Each number is 128 + 24 x the weight over its row's rms, rounded and kept within 0 to 255. Layers, rows and columns count from 0. Numbers have three digits each. The size before them is the row's rms in percent of the matrix's.

# q: layer 4 attention query, 256x128, rms 0.0907, rows 182-191,245-255, columns 0-127
# k: layer 4 attention key, 128x128, rms 0.0842, rows 117-127, columns 0-127
# v: layer 4 attention value, 128x128, rms 0.0634, rows 64-69, columns 0-127
# o: layer 4 attention output (transposed), 256x128, rms 0.0694, rows 128-133,192-196, columns 0-127
q245 074:152150097111086127063149131120146105115077163143127134101092130131114103088146130158142213176167097135135113111144115107123145133110116144164150097159178157120119121120111154133141154140143137128128116141135117152117126162132102164095087124090157109128131131138156112106111091136110180169133119125121134144109135116128122123131155138140091148112104145111137149116091123167110094094148
k117 111:133141129147148119106165184155123104105090188144115137128117110133124147058096097118120123123122088116152146120143092097112096062120138096155130103115127090124139098158085103095127135161107130147149126121119117131140107170131124132110146052123143125111113130150087112122134135154155115113058113115150095164153105131148123128121144101120106106129163143122126135123114106144132107110139
q182 097:146116134178129137125141126137141190092093128157102177148148132158136136144125108118113123152102131071102119157123141102146077112109118148135150176101127100126155120143102133108087154129133107139176143119139178164114143153107147087165092081117130112096146098152114158138101126149104150122148130123128155102119165108132126131131101143098147115125123148131087104121148176089127101096117
q246 091:096124115160179141149116186147120153128121119128129115082131087152106164105128149094168121147084148122087170145123169122136093082105136112100111151142113160113188161126096111091133124091119127158132162094099109095129133139115150157107120139111133174124124132103112150116134097121093113136136141139111116124122084068111138149124116101089120157105141154128152113124137132106151116142110
k118 098:113106115132124090146105139125131120093117136128119114117130189145122132102102131161117162134122157129119124115150153123110113167102136118166103140116128077121102115090151130078143176105149136095100091171149172135135152107110117152116099152142138140151130133128120154099117112148099106153112133108163134089149161124109174140116142164166128124133087114124078137086176178112081099125121
q183 102:136093100153112118116148101136074120122099142138109181148122099129107133134075129133110162116134148149108109096116119128079123150118079113113162151126149145122144202137152128119128163152155136126151138124148104137094124129143092129119147108157117106121118108146160116173169141149108119123119160177114091116143129125145124157167120100184167156119108143142133128071141136113108136088099
q247 110:120114096146110107116141071151160118107131129094135143100122125077141135173116131149116160106135140119142117147143143139146131144119100150159129134158176113104141144157124131085131137152144082151121175135138146065141113122101131115095140143118152131180145142134105175148139120139112121154147097168188155109174106132118134115073105134177111160172104158126143113135116138131094127132115
k119 112:133144131173135074111122134160157077142092130127112120113145158151117121145125132161071106089090101116121140133141127121105108137141140137160124148158109123128111127114101119062135145163166133123129101126105120155126140159144097129144191107150129100150111114133114116147166168121130173137097144171106126159153119116119118086135136104106096080108116148116159117105109079156098100115147
q184 095:141102118115102141139138124117123084122133151160122118141074125123131158137121139111124156097162113106150108162152122165126170135117135119130115159160088147102087125126098121087131100171157104140111098159086116116104141180178091139120124159117118114128136131142160169109157120133148110127121170167124157121074120150149110136147119123157110137117164121136137122103070098111110113073092
q248 099:130123140142075116108144114103162120106126141181141137105137118074102101137113149154101152109132121157174144143116105109130163139125111134151108107164129131113131146142151159121150139171142089142155104137082108115107129121073136121079094115097133114163121102122176163144118145132144160171152142180174135100124101131138161139129086149126111149090116152179140136111141138120131122115096
k120 096:127117111124158103090100108103132098143149115141116150128107112142148113123061118134068179109151088160163142135158140122144135115132127111180133149148120126136105109129111095089126133155105146104145150140149106122114113150128100086115182108129149114101112132102120102079123117116140142113118134111143123165126084174134114098107131101144133064104162138105093136119109086163111088139123
q185 111:088146144075140130119117132117135190159069124080173131137114169114108124131135116136168145155132106120100148116048166163175103127090127134144137146140089081129109110116107155154159124074101089122125117149109118080145129122110153110129141124150163127136124117131113124152123109110149117143131094117098111141150116141116147123158120133137113087114130138125120095138146131128089105163139
q249 086:140129116090086154127128170102139163161134134113103096129134142112152124178116088141124111149124159094146182107088137167136098110117121123144124154141124101109113109132120150094144131111124115138135155152097094128190107113121176136142160107140136119112113149108085115180101129137134133124105119143090082152111156143116163115140104174129095099137158122134157137147150088141116074136163
k121 106:123151114133101142148130114112087137158103154106178145153145088081116157126161101130103135126141179108147163122122123141158091079140074108102132111114126134085110146120158169122120130077121116139106163131136118113142133096115170128090095107132137154102133122146140121104148079130131149190147136117106121141135117091127157146155097109088133126143103105128094112106161097091098118141131
q186 099:146129107126066093150146119098132103132140129127146146146106118141149095130158107135136111105103139152143107105159120102109127168144137139109146100102167113165103163130164146093144101128173125147141126093172084155155118105152124095126138134128130148114171130140178086141135153097170153125087092143109131119187166161144106133127124135183155123135144107086142130109133160123130145110106
q250 103:122089112160136148122086106111111144139109120138147129168153074145114097147159115116133135090145116172101077094143102105083155120100136168151192125130126141117100131154150166119134126163145125125128080142120129145073128128135138102138121135120109099076150128148169132137113143110122148112162138142125113086104137115144132144138107088126142131108115147090110110119157161138183157102091
k122 106:156109104128113101105125149140144171143124129112128161120120117123140097082117104099139108147155109146152087127129116116112112149138130117170115166100129110180140130135122124124163081128142113162146123106137121155122150139140107098142159116133147126092179107144163101155107150050097118091099093140123131142141130150174083160118106129152164111094181134136103172127140147121135158093141
q187 099:140137160087086136084112075143108107114065135128143150119101111098139141153088084132106165122165110144126139134127161122119110137093117119096156099101112139152086137116159130134145143144167163150090160120109059103150138153164138135139116148125125151108157148124158126189135141103144119125144104166114151140158140144147115140138144138163135154109145140099108133084108111096138123136116
q251 088:132133087118096186096113147130139151085147160118162098112102122094143130101128090172115157163114091147153143125103165116128106138090110116159128133167153117158091161107119151123123148162118107167138138126074092190113122137090116113112129147146159166104184114101111129153125142125143123094152127103134140133114143105139133128125109154150109103153131137128134126111161119091128129073123
k123 095:098157144123126147139144115141119105165146178126125148166144162114138128147077119136113169116165114092121138150149142119164153106145108111140109151133106131142142135091120110154153103168161153157117097134077101148136166150112110128104117127130111130132117134130140107143128098093172144130109108105083102182156122093157108127146142116119106109109143105104068116114082142087109084127079
q188 094:121139164119123110154126166134139100119175143101126119088113160141124136103126164146132073148108122105106130180113096149142130149126126114114074132139083175090114106139133115113133125131112131058096134113136090143108091127143140112116141167122135112118116125158106120170127100138113142142123132180132138132134128097152119154121132139108125164185116145178158115157079145153080115127164
q252 084:126121155155158139160133118115150130171136103166072086129111182133118152150106097120123096121145073096160124148127101116092129142187143139109123107142121136133145145164097113162103130134118122138148113160128118156093129146143145106140137103130153159125066125120111135113130154155175157095149143163158151114164160153105175127165132143108148116154123099138153108149128112145126116171112
k124 090:121163164109091113175123095139137125164133137113149154106143149106126143149139105096115106114132142107138099157098136150183112170150118104112155131132117150134124158159111128170118119114109084121100184099159192069091151149115145106142132150129148109135160162109119127156124131139146126144113131126181123130118118149106143137143135157161123108148156109138117096116125096163139125155194
q189 115:114120112141065142102135070099112154082112128102091140145095121133152117123158073148126147138145140148139114143096159080085151131111120128130148106106132072161145190122119127121114147170168152147113114158089119147134173125142128138136148117117126133154167136122169091165144142130140099104125139116077112131152120116133133121123124158170122110121141127126103111115153152106085116101107
q253 083:164133122117132154067158151118071086108145125140136120111081137127138133169135126143095140122133102130180123158116123098149111085091078110092150100135135133134144116132134086145082091103115110120145142100126141123146102141145079088120107170100167141109133106143091099145155114154127130118140135149127132138155100145134151120087131134151107122120120127130131179165125134086091103092137
k125 109:105170097138136141139127131135137100085096138166118117120098178162113128109103068125105139123145140135149156181114125095121161101101093120153140111116102107139131114114138141170125145160157126148134153162117109120135108124149090144111135150147122161165150161144164070170148126095131141139111116115127114179095153085127134108149119156115114125120127103120094110102106101075093097121126
q190 103:122142118135101107091170102116090062122147130123137149118083151128136074134131118191106165123112147156134150137132167152115140099090126137101149098163123126118116139146116136079159103149161133163159156133128159124157105155162105119140114122141159146160140141122096134151143166113142101119105176171165116137130150166145130074095107133134131104131127137086140113144134158128126129096130
q254 084:141114115144134118156115088150125138106138106084140131125148099099101131132181127161103118101165120162130100132153138093140124132124121170113107145159095116129154124137142193143182140164123144134109123188162116147077159150111130117138130142088138100145164137157109149151115111107157142146134117127164153147126128146143113135124080108172124120111146125055122160112096109149135143121164
k126 092:165114102140165121083155085130122156149113136063152113101089120115117130084091097127108131115099099122099149130157164132116109137106191116133143133141107086101133080113127137173142104105177122124123146122125124120137115132110110143146132164145147141130144140155111180136171104081153090112149115123159147144151149170136110135112124112125105115120162148081113120152111126094146127135097
q191 094:108116130131145130145129153131124143137087101115091137131177137143121180145170154122150122126148121127138112161148092134118150169150158110108097183121143158082134067127115075144108110101101142124106118151121151116091102107100155167148122117126110083121098102139095156086098101127090133136140113097130152107096125083113132130157105169102111139113150130164121145124130108149169116137156
q255 099:127106185123169138109115200129140130152139147113113076117145174128140131107088149090124077149062127060101133155151141139145099126119104133123144132103130129139135098104087067169111132115112128134142160102118146130127110124139103148112110095135123156134078106140092130099147144168116149127108122115122105155155093153101158151138120144137119127130108109136132136119130128100131114150097
k127 097:101120152147153128167127171133154110127119130157100102123114147132106126159109150152128073165091116120117118158118135156104150172136076158121146098104181170118140132140141149153135137132098115079100139154167178118105140107110130133107117070114130122138117127076138125093104152164111119131130121139117108132119097118111152114158129118126122125185125110154155099136169136143098095173149
v64 103:138135134150126128139123088126106104181138130180089130129100136099117166128145127127129126152089081151111091150142080138145119104117102123101138146128127116104148103151122129152174162167092123096156149138100190135093149114111079136173164158142139145077148138166127132115139130136135103114120127123115129125120115112105135151170099090158114104114145153130126089096087137143100097137152
o128 099:141155110126116094093185147088200115091116119106152127113139114181173124090101132143111131087143116130132145151137120126135123142155086139155096124123162146138113135141137118094114121173103127145136105110103118120132152143140100128104070116089151114116138159123180146131118166100161156119170128139138148100156130129126099164099113141105155109146132138096138117076128148112123117084127
o192 099:110120162109139119099105052098089185142147124141097165143150149145137127153124119135126156126130168083133121111128120113103090101117114118122119110118074116129171142125148130153143110086147116128103152123079126138160150122177125119136135131079116128143126097128102136140109143090115110123133139136163158118118128104085111180111126166087142120099124089161078110133146104132111131091124
v65 107:151104094176113157172142113123101126132072095157111157133101103115123126135139142146113114130152101108122095126103114108107127129133159136107179109120113131088137132133134170149117115180170153107111114136164100105141162157133160167177129153098102106112104153125118122129104094153096133143161090149101127128123117128109081150113134082133116106133143156107132146121149162088105114073141
o129 105:131128144125135113059123136136148160112140165134151127128155143143145149131102111094174133128128154059112159136158125172115142103175102143150103168117126107167146154146120113138108115106090090148150142136102141127119170164174142121110095111120145130115103078133097139120097151154117127093100117172174128130136126137137136150139105175127149127135127099139111126101182106107151142103108
o193 102:089148102119124116122095149107089147157138115130118135124076177172127144115161127131178122140120126120177144090103112083083118120127142097088103173135114119174120121135099175161137130146138116141099108131146111148111087121112182113120114107122191121135124131095135107133080118114118151139110151123124089121145111144156113110087147101149130093127101146117145138144101108101153142153146
v66 097:135110134147093117123113146153117154167117111127097151126133119120086102143152132104169088128118151119165190097127144128151144133094098104151137087090164110103112148100102154136107131084142123155117123115142156112142131088104137125147176171108092099121125089109108139161139125120139160103159097107118136116140113106104137147100141160127128131128129123120150150107118128107220111173148
o130 090:120133125121105146153126109113105158145135092086122162137135199137159115118102157113130121124087122143093088152177084113075114102130129077138128150150112126093117167114151132069118112151154128137133185122136094163155114148141135135135119085128148148160131141146158132162125106119117153114114141143145082184121149120126151143150143123130116085119139111110157162157135118112110150143104
o194 100:141097091175155089121173094099146112121111107118121121135136135113126151109082138102098094090164100142114134111122124127119125143105150106113137132102113106076102128143098127173155116146161192095125140155146100140116124193144127127165126125095103111143154163143136101123139121132143159152149117164125101121155132167131103105174098096143144109133153117147094165123173140136112115108114
v67 101:135095125124150137129161181103140149148132130165132096140095113112134145149133106147133115142065103122095151128147140148150087124133126141130110119116119133092126155101143110134103085138134127087121096094107108182202142147147120161116143106163153149147146146182150092116125121117096103147090129079111158134111104080140121168121146124106131146083119144137130104137129091103134162107120
o131 091:138128204142127140105104080112113123146107132122078164146139124126127109105143086105128115142089163108136125122149092136100170114102107106140093118132093147152119148133093140084125174163088107181136138153120131120109086125149118163113150118110102129142136099098104121115104131123124160117112154113172139087131146150133164111156125141162132170130153118136159107153132157088114104160113
o195 099:117144090121110140148133127103137147107121135097164130128169134158135152134153135147115112157124166127146107105095115112139112134117157165143124147160104103112097124149136133124154122139148094162104096154149131160134124078111129135174096088115135182117141125136158161192106118130156091079116108170131101169156103145134048146117150126097088143147130141092120146130142155112142134125145
v68 105:156138078109126094137149093111184116148138126104114150143121164147095124172140136149117129131088123123103141119153102094169113126108134089133132117123158149083159183149119160126105136122083115110158177142141172130139108154147130096140142118156113119175090116139116108136119133118144176147144150093166154114138148118134136103129087133138077124144153116124116120160085142103135144175142
o132 095:147166124113118090123093172089109144141117149166140129083138108104161146085140125110140160109159120125111117114130123185116135115157112100130153088108117101167116089149126121101118174160179131112123126171094124136123135141135155162120137130060134103159152137115120114148091104124118133163149106172123128162121152132125120114127135133136167079126137104128089133116140080142136098090123
o196 104:120159132122135164144161114085188150089146179100120117153143105091136130125124163105123109129158114130105162144147167138124108161086142138117160113109125138126153133113149122153118124108114114145152107121146091136151104116118103165106117098123142113130128121141089103131146133105093126126172101076103096123109217153145136145137154109142149160126119105113118111136195147110122128100106
v69 107:103127110122087132112129166140131129166143115060129111142118163154159138149158124105103109113107106144119124120154144135145162149128146129103094127114155105127115163135095147185132102113132146145104175179125121101118075128123147095141101145131090145166149104111133148150133133110140098150139081156173119113155149141147163089145122163162125129150134097165118115185145120142106141163130
o133 095:098097126130151142120109132150173133119111108118106136112143097140087123126095120123109096148182158089136137150154133140138115147069149097129147136100122161151156132102094088126176107104135105097104105128156199150123178151137132136136156138083093095128138119176114133088164118127110151129159138107108147167139141122159122141145134151127099127115139117115106094093110107151157103103123